{"n_layer": 9, "d_model": 64, "n_head": 2, "n_kv_head": 2, "head_dim": 32, "d_mlp": 256, "vocab_size": 8192, "activation": "gelu", "norm": "rmsnorm", "norm_place": "pre", "norm_eps": 1e-05, "positions": "alibi", "qk_norm": false, "attn_scale": 0.177, "bias": "all", "tie_embeddings": true, "parallel_block": false, "init": "uniform", "init_std_qkv": 0.0377, "init_std_o": 0.0089, "init_std_up": 0.0377, "init_std_down": 0.00445, "init_out_by_depth": true, "optimizer": "muon_variant", "lr": 0.00311, "beta1": 0.95, "weight_decay": 0.077, "lr_head": 0.0125, "grad_clip": 1.0, "warmup_steps": 200, "schedule": "wsd", "decay_fraction": 0.698, "decay_shape": "pow", "final_lr_fraction": 0.0, "batch_tokens": 16384, "seq_len": 256, "doc_mask": true, "train_tokens": 115300000, "steps": 7038, "dataset": "wikipedia_en"}
Each number is 500 + 40 x the weight over its row's rms, rounded and kept within 0 to 999. Layers, rows and columns count from 0. Numbers have three digits each. The size before them is the row's rms in percent of the matrix's.

# down: layer 2 MLP down (transposed), 256x64, rms 0.129, rows 1-47, columns 0-63
# up: layer 2 MLP up, 256x64, rms 0.144, rows 2-47, columns 0-63
down1 090:557482535516551514462517524496521455537471428529536461534527492453487483442578489475515505435482450599466477440552487540513553496533510568537594512559542511491468442544541521528486523533533490
up2 107:535546543499512556465502514498536538572523558489575465431482503500525465448495525453494457459487587529510513453485514570545488436471405485505506512503550473532493514499488415500511575541429518
down2 109:479516534526456449493494459564472464519504559542500456529521451552526471453495473500538563451505510534466520485465464585581565519490433527525524454485573417495581524541484474471439498523487468
up3 090:465484505580506471446508596494442580582523517598540551515491500509537451470502457489572540564486486506542552539486455520489509463524507536467507455508514474465495529485482421535514495473468437
down3 084:548499513437549557536506456505549430483530508418500565498462513496477563550492553525453501491452409511509411472479482519532491595494525481470512567492453532540500521508497503503454499540535575
up4 120:508517499441507461541534516546496506454519514542552463528594558509455558439465523506511547464528489538572502467544489528490465478501499532438543522525505544497427560488545589514512565561561458
down4 099:558514413483468487460472525457535473486480453520492446482539558496393510516467568473456438451499545497459483483512459463441468434509557528500490483538441528465542480419520485488502470446507564
up5 103:488449461488441577418482579476444509523473500533470536439523513562451423483450494486494528466549504486491517553498470529535457532534535510505580483505567478512507478432410469498472487444490466
down5 108:458459520592427502477532483462537555561450510483501532451475452507435496474426480461496445581535486507403471541452465513508470509420495438501462501548473528512530511511476441507531490484534474
up6 121:542482534491449500475515507471578507546562511562492512461505532439497471522481537493567433423469495430488519510535511506539469442456462523483442475462496478548507451452368448501542508494505470
down6 107:465496495556455465470549534452594539558515571505502528544499455493569541425494523463504516597494450528544525538474529469558518520500504495502481466515504511518498474498415419510580446515505513
up7 089:488551500536551514519493471462455414411454509512517479446471541508592509551521528519467471506465471464529527521454470537474401430553482448515485535500518524540462490554499483503508441499515593
down7 090:474533534502509575533542499523548519482471537522527509603512498489448544490563525519484536487495548567514445525577495484570535542537536481465562450475523478509540425446544547495446526542569504
up8 100:482503464590469414459506604467543528497530463531558507510472527511591510517438490495508481530427530479522549479467442445470479534456491522454463525501459525461511464435502568539453495509468517
down8 098:426491486487486485473557481538500578499399449464523440486437471440480537491457520563446534460443478454502497459473526456491472598481514521506481507476494528481529478488533523537505414502441442
up9 096:469525483510548504506475537407482476529456514512392484551526487468497460587517536469539480471547547448507448532460468504561454521524492438576492499505477594510495504465481489522486534489464413
down9 108:553522503523446479498531482527441505503417523502510538527437569442468507565534512450494518539552500515518465437529465473433503398502479522491450460514533581519531513495564421491456491516535550
up10 090:459521522441473572488556498547456541494512542551498463430512464448522563539511527461474449511510472558546504524541420500516463524507501422509544485424505434535474569455460497565435501503506507
down10 112:524548401499524484475460493557588434512497518479583446543461517509456448519520503476526537464449498508493543484496480502558538447506506519482615499570478516487467545507527497446509558527562495
up11 101:499555477572515474511561531494552504432580466548495469490517462544514527434493535515504502495505534521514506519411439484517543552448515568476492564444411518485492568493413521510513504517452472
down11 096:607505548521517456520447513519420463462474454525559395445545507501467485529583533499515531500538519425466503524435490567474530491501510447508505472439510487478564522511507525486442492512466511
up12 108:517577487550490505560514553449522543499496586552538477501517460555524484477547499418442535552469529493565524441501505518496480468509405494489436515497459482498456553527462481471531472425438516
down12 091:492440544510455516550502419541576473562485468467447498548516549529493578520454550558532529505510473523436520504522452511528507508591490468505570529475486525491472538461529542490466460518521599
up13 094:473560515448452532535502579525491479590486555532476476492470529491465445497529502414456482456474559521556481470538510553458476530546439491497519526479583470488504542476486573553459558475469542
down13 096:428500543470527500483472525484512563531552559515519491481480491461511535507482466516475491516444562481493548491503522497525482511461528478539489491456440456538509474399445489365562426516569549
up14 108:507474536472488379541483452490467494548463485544452486503533560533393521503549510520537537479480517544473488497589480465533464485453502553468464512513559517493440483497464526444530475582458465
down14 094:502422505507459503415496498487418512508481529477425473401507544561456471504483449503540479475487496445510424518531490480502530450467570510426465502465560489517482502516452519568451549482466544
up15 124:502415523510468551491480477402543534492471483513516542491518416488542485471483513452537446554484562468543511439520533528531540512458484493477458539417419519529499565542526543542488500517474576
down15 125:542507450586457553497489422417476536532495530484530601496498543491581465524528497501447467552491531527450486488539531507569536502455499489489485508426497568470491518526537454523498457483554557
up16 092:478491465502492510497532562591491525449497543472481485534479502471495468432467486592496473555530532582549500471453468502556563549485531507533538510439580545536447526565478501585500471525491521
down16 092:480471552525473504567469523473449490518499548476555550431514528523486473554526499435465552535560490506464483473477489518414406470536461485537480481544409559478506441542507459488444489527438483
up17 090:519524533533460479329536538486543528459535524535472514428530507490456469576444502467494515534535478469484439522471465494565494518489516480458507483526524481466500525463484441517414514450500525
down17 084:528423523524553484576516516544598518511498541503530432495554450434455497500469470498464514536520518492473474548531540557534561462491502470513497561453503510486489472469524486381550434493467474
up18 121:451444521568481525496585542528426471484519541455512516535477514472511484499520568554534528498527550462552518509518488574495430547438498515486537532510547498510467554452537586440539478551558482
down18 091:523499522581479490428468578529500491460508574463508471467544481543545518456420550468494512508534489504475475494474503521589464433518488467489509539529454449550491481460459426511499439472429565
up19 105:505519492436517468530441574456510506503524484462545543464577522501425547518551557532453479546548471462497479488544503517527461516567504529489565519427479514473512513431461465455405504460539546
down19 086:563511501480513454479480496463459574453553489449482503500474476520507540529507565483465556485452438521394505492559502458520531537529465601525534550527514567476535436474470490500486558443536531
up20 099:501486533535463467528506479508572505470489609532538499519502496521483511572443454552420426532533506493532521518474516464518494472462517494477479528426470414542467525433442453475552466510479423
down20 102:478545539479543502469469574534510475508490412527472524492538511467436464506469411518482413463547532534507442558547556502450500526492471473536589446545478454478549467472564469517520488510539489
up21 102:507543424500522502455521482437458479492507420507532485419466466407530508534586606483532519501484481438509439491430443489496507530471500499515495503473499528570488527523517492556554487526539546
down21 104:531548516473498564438498435463499573446549510455480530466528513503534507453568581483550493492471472523466479490564455421520495479541487514534449433392549523509503504490540513498473492463551543
up22 109:503523530445456572530501443494427508501456486464497508468505438441419474492444450460531464491540510542487435467551493487542535502534530564485586509478543526601477471498496511539439518447474519
down22 094:538445560539533416497519484480627486521510558476452529536496469525512469487481525553484498509458536552445543537577512507454530534484488430516483490517471466457503417508554515416501458504504504
up23 093:567517465557545517604517532534566498477492451469488458494575514460504473494468499457483428534469476592470457454482489429510555512436488456501485571497496515530513478447524475528517489414510515
down23 091:437485617506428519442499542497502468442527552533513495541485473528495466472572537535459536461508468464512496521485541606494513539522487519456498430546504451495401510521546521523471496552499495
up24 123:511521434560447431518522597447495501571505473509471496473488494504469507528397497498464497561461487482468488498491504555520512542502560490519538489573495480490493494421451410526481483444465574
down24 123:502391406548441480486518552552487516458480508561489484537507498477460486450484456461518507551493510455480538525437445520495523476505451519467493450494482538497618495407471500537492458488460492
up25 111:477487448532413511508574542532508479547490520511487486450494531441529519474477499484480446509418436471547502492462499506523513450522420486486485531530471513566560560554398467490508476418448487
down25 097:494529525484576460496495564532566429483515531510527471585543434467499579513500541541533566398559545498491526478552495469465454532485510515445467546475530494478541471513528533506553518544513453
up26 099:464444507575469538524571497502499557474450518525479467453522523534510491538505506521400476537467514547507496468510534495471511560461477554441566539463573490471534517584528444565464548559483526
down26 089:544495579439485456595559511484522505526540523550417563526467483512494465482572464535536575528565494487500466555464538544511530519478548481517519554513471459526412491509480541458471518508545487
up27 088:453416481538457544544447528429521520485516490541531502472570531506433532509582474482485454535494526528478518446467520568528491438524518564504449482567499522490460503512501508432409479566477486
down27 093:528516455503550515579480494528524409514476516464532547510549539516515511564549426474539407553467493519486496445401495503550453489540525520545517496550482524424524522527493487508438568489506479
up28 089:535458505562542493596508486494443425507423517552468557500529461468511528539486518539503533473511457568484552462518449562386473523522455511551486464549535534505453509547494470504481496506512446
down28 080:498540473463536515459482520438522552465454492522563470507447574465481542468507529505486470440431494443495410495491527461563521495456529481458406478437516498450506465465538517419471517449536536
up29 117:449455465517513523471537529451553577387460463558507507462520480489507526462412502465477510570500475554514494487512461444508520583486525456516500492479484552472470476483479499631499518510510517
down29 114:422487535561474499457486514493453525501438497507558508526576492519458406481435526542434470507557482561485515513614483502496575557508547518522497486522502512487565462484531465496514482551447487
up30 108:516494486582499416506458448454496478452455425512501499454504511518509554572494506494472520564448556493521481525529486461517493594527419498537491507486498513476458479493534579474462464581539430
down30 105:571468513515525464547499471460463464533530476551547459524492540552539388529540517543434468469479472544503575447489511451482590453508498491498493500480498526489478455582538501451541517461432514
up31 117:523484487519537463494478559459522476443520561505530472528505514416545463516482487446509535546487515505563526431520532457585416529445447405469468451496475520427473467503471457550517524527506464
down31 117:464580464506533498537508566488394459492506533510500578520427485488448526540540458516443506501535508528545425555429539537428518497492537472485514474543459483454459515512500511544490488538430541
up32 099:496502505510466442503481441479484522484477388491472452489508506495528499569473511523531536510503477604514461443462437493559481547434473487477456508538477564516506471543465497426443403522522537
down32 105:557484491530460477506553574497565520584487467516481506491577455471479492495455396481470548528482535526508483515508485433482496521502536446503506465542503551495562455517533551524469540472561393
up33 098:585561424521526558484568458528562411463476466466542463421458473496534512488546531550491506535472439482474487543501448454509464455520523450501544480465551471566464550533499511520507469522494514
down33 094:527456470525515504487493479442535500549411515545540486533493478517552523552571516545482567492518543561539522557534443420478513525496449490541576508481471449507579446529531528522474460528573487
up34 125:609564507534479509549495504441568510523478477508491514454502573590481533500458541499477560562402539500514445502514497511525514486507489495424515471583473510473510467462507493414508531483510533
down34 125:503502443507557526570555455439458444525477527513476589537501495503490499526474514527459487601517522532430479506542439508481496486563482450565483544548511515483488533503504487471386498507507425
up35 107:458501468417449432533515488422506490482477519555532515518512522530573529575492522532477446509507527504382505488518491507499489524483459421547515493481564471474495436462570524463454476528457554
down35 091:499490543491563581467547425470517473475470452511487525510487477482464514501466424439491511509539504487495580478480525481567465480440581458456522453468416456564532460511556499534568513538525498
up36 103:534414444506518443492506499425530468593551480514490533542540473496593522459505478373507515549490522455514475504537515515469492500501502505483445561515519414449457487515491480489510517532437492
down36 104:512524472516492521503466478495437538492471525473458585493553529486487557505486430459447403496528550563490499572445533483459491427466514512509436544546553532494508498586504514547550531546497450
up37 112:572444473495429474560465504466554480538508484516503513465522483552418526595503460532440455483427541518470471530482529485475443521513537526475536513487539561461505493486507451510437423576499467
down37 097:462508565468593463481476494477564608479535482476519500447528491506613550516494511510471567519538450470550493475487512475519517506507494479470496539436516495500451488567443548553539495527538565
up38 099:495541561487468438477504515473526471532435517481475544463516520540566496510462479495477429601473579515443497561441496445442463484457550487462476544502530520540503520446531553527440426495500522
down38 094:452522487463491514507466466580492516497516494520514410561471461498483460509578531503584575490468455477526533484538499499582540582521499504515509438496523438495423503542576526516534569487491500
up39 094:478546434554451502420505448464486487450539494514524589587494451447516568514430489483453521488448541480504475518561546467521497430546438492509508509549513467524477525435474472487456548500471500
down39 090:513416516443519497572497546493550550552557527511438439505419481529526483553541451486520461481564480454531552494495501455481485526478478488500466445423562452436526487422548469500503478484516505
up40 091:493497505497518482503602495483529508547506476537531423431499574443525495504476460532421463531530504475538468479553519433575555468495513473464434496479502458515507466394563480511504481544524549
down40 103:436510466441504423465533489511543558485476560530568513476537516537516518434472508551509486452527533496474530509552591512475562491544516535529520552489465435506560461567501500484441497509553417
up41 094:495485551378469500563455530468519535503548451508504555439471495518571543508462508491482470514481524468554453467555535448596437514472545439505513496482498500501472528456559466480494548430508505
down41 095:582508524574457493480537545526458498493501451474395514488490569528560511484487525468522520471493477522454526560516503419406491466548541486540466518501468549494548515546530483437485515500410520
up42 076:503428472510460535457523500446516425471485408506511491526499507495429532569533485469475524464481503496542397452584489557491528437537482505571520532474512484449527506493542506497544474567539449
down42 104:538454510515513530504534489473524455560476484481533499532503526495496446463519512487492553454399446537555522482590465557487476550591497505491502514619525479512465501529499510492426557515435459
up43 101:507518461525563495431472583485385509496530471559515452450479497418538514483488524525558546462519502423527539531488436510484518421500531498495518450508509457508429485501459492540560550502466496
down43 100:487529522472543512515495483485487485452514411514503533495484458496495431545500505539417533554496410515533500517474507466518511510502519515593432427503556491491486474540645514508489548505539537
up44 081:458555476514508552511498503523472409498494511556455552472510536518469491450495519374462559542590536520448497416539493494486490505541476514477483539448566543496503440514490537465497511557520458
down44 096:529466494459471528465443474453461595545461474484560501547464478498514521513544495561494461528393515536523524416479491448466474504422461500535483499539445469513425510519517477535512471455565548
up45 086:494456526453478563543456444548531528507570524505511510539506486508494525509435526530476511466517506470601523444478525527567509475466528472485499489475594498607555569537431520483448496472472471
down45 099:561516477525465538492501517517517470474464487520496478514492469612510429464518560519486489529418514531447481524457418428503504489475442442489512493432568473406463505505528535522465556511453462
up46 093:504494457536510542478505502539502471497480511515540492406500529395572479481548513412502503586462501534572534442532518501424522467499501466465532475448461477482507573527472513508537475552447556
down46 096:493518406508555512629511548460518552519488540580573519536515472489462507544520538553523421526466558485487505499494466524551521552538503456464489456441507474550483495488496511512440474512496557
up47 129:462522482434438542502393477503523473570519443439529518512542520466453527481531478526447516529494564528432489506484400497466517463454513535442478523511524492514514572529480493513528527500415439
down47 108:423538445462457458527430474423547518485524482475508472519617507478426519502526588548460480461530525533501508468502433541518508493495556547491531516552483540451491523493466480479530491522423470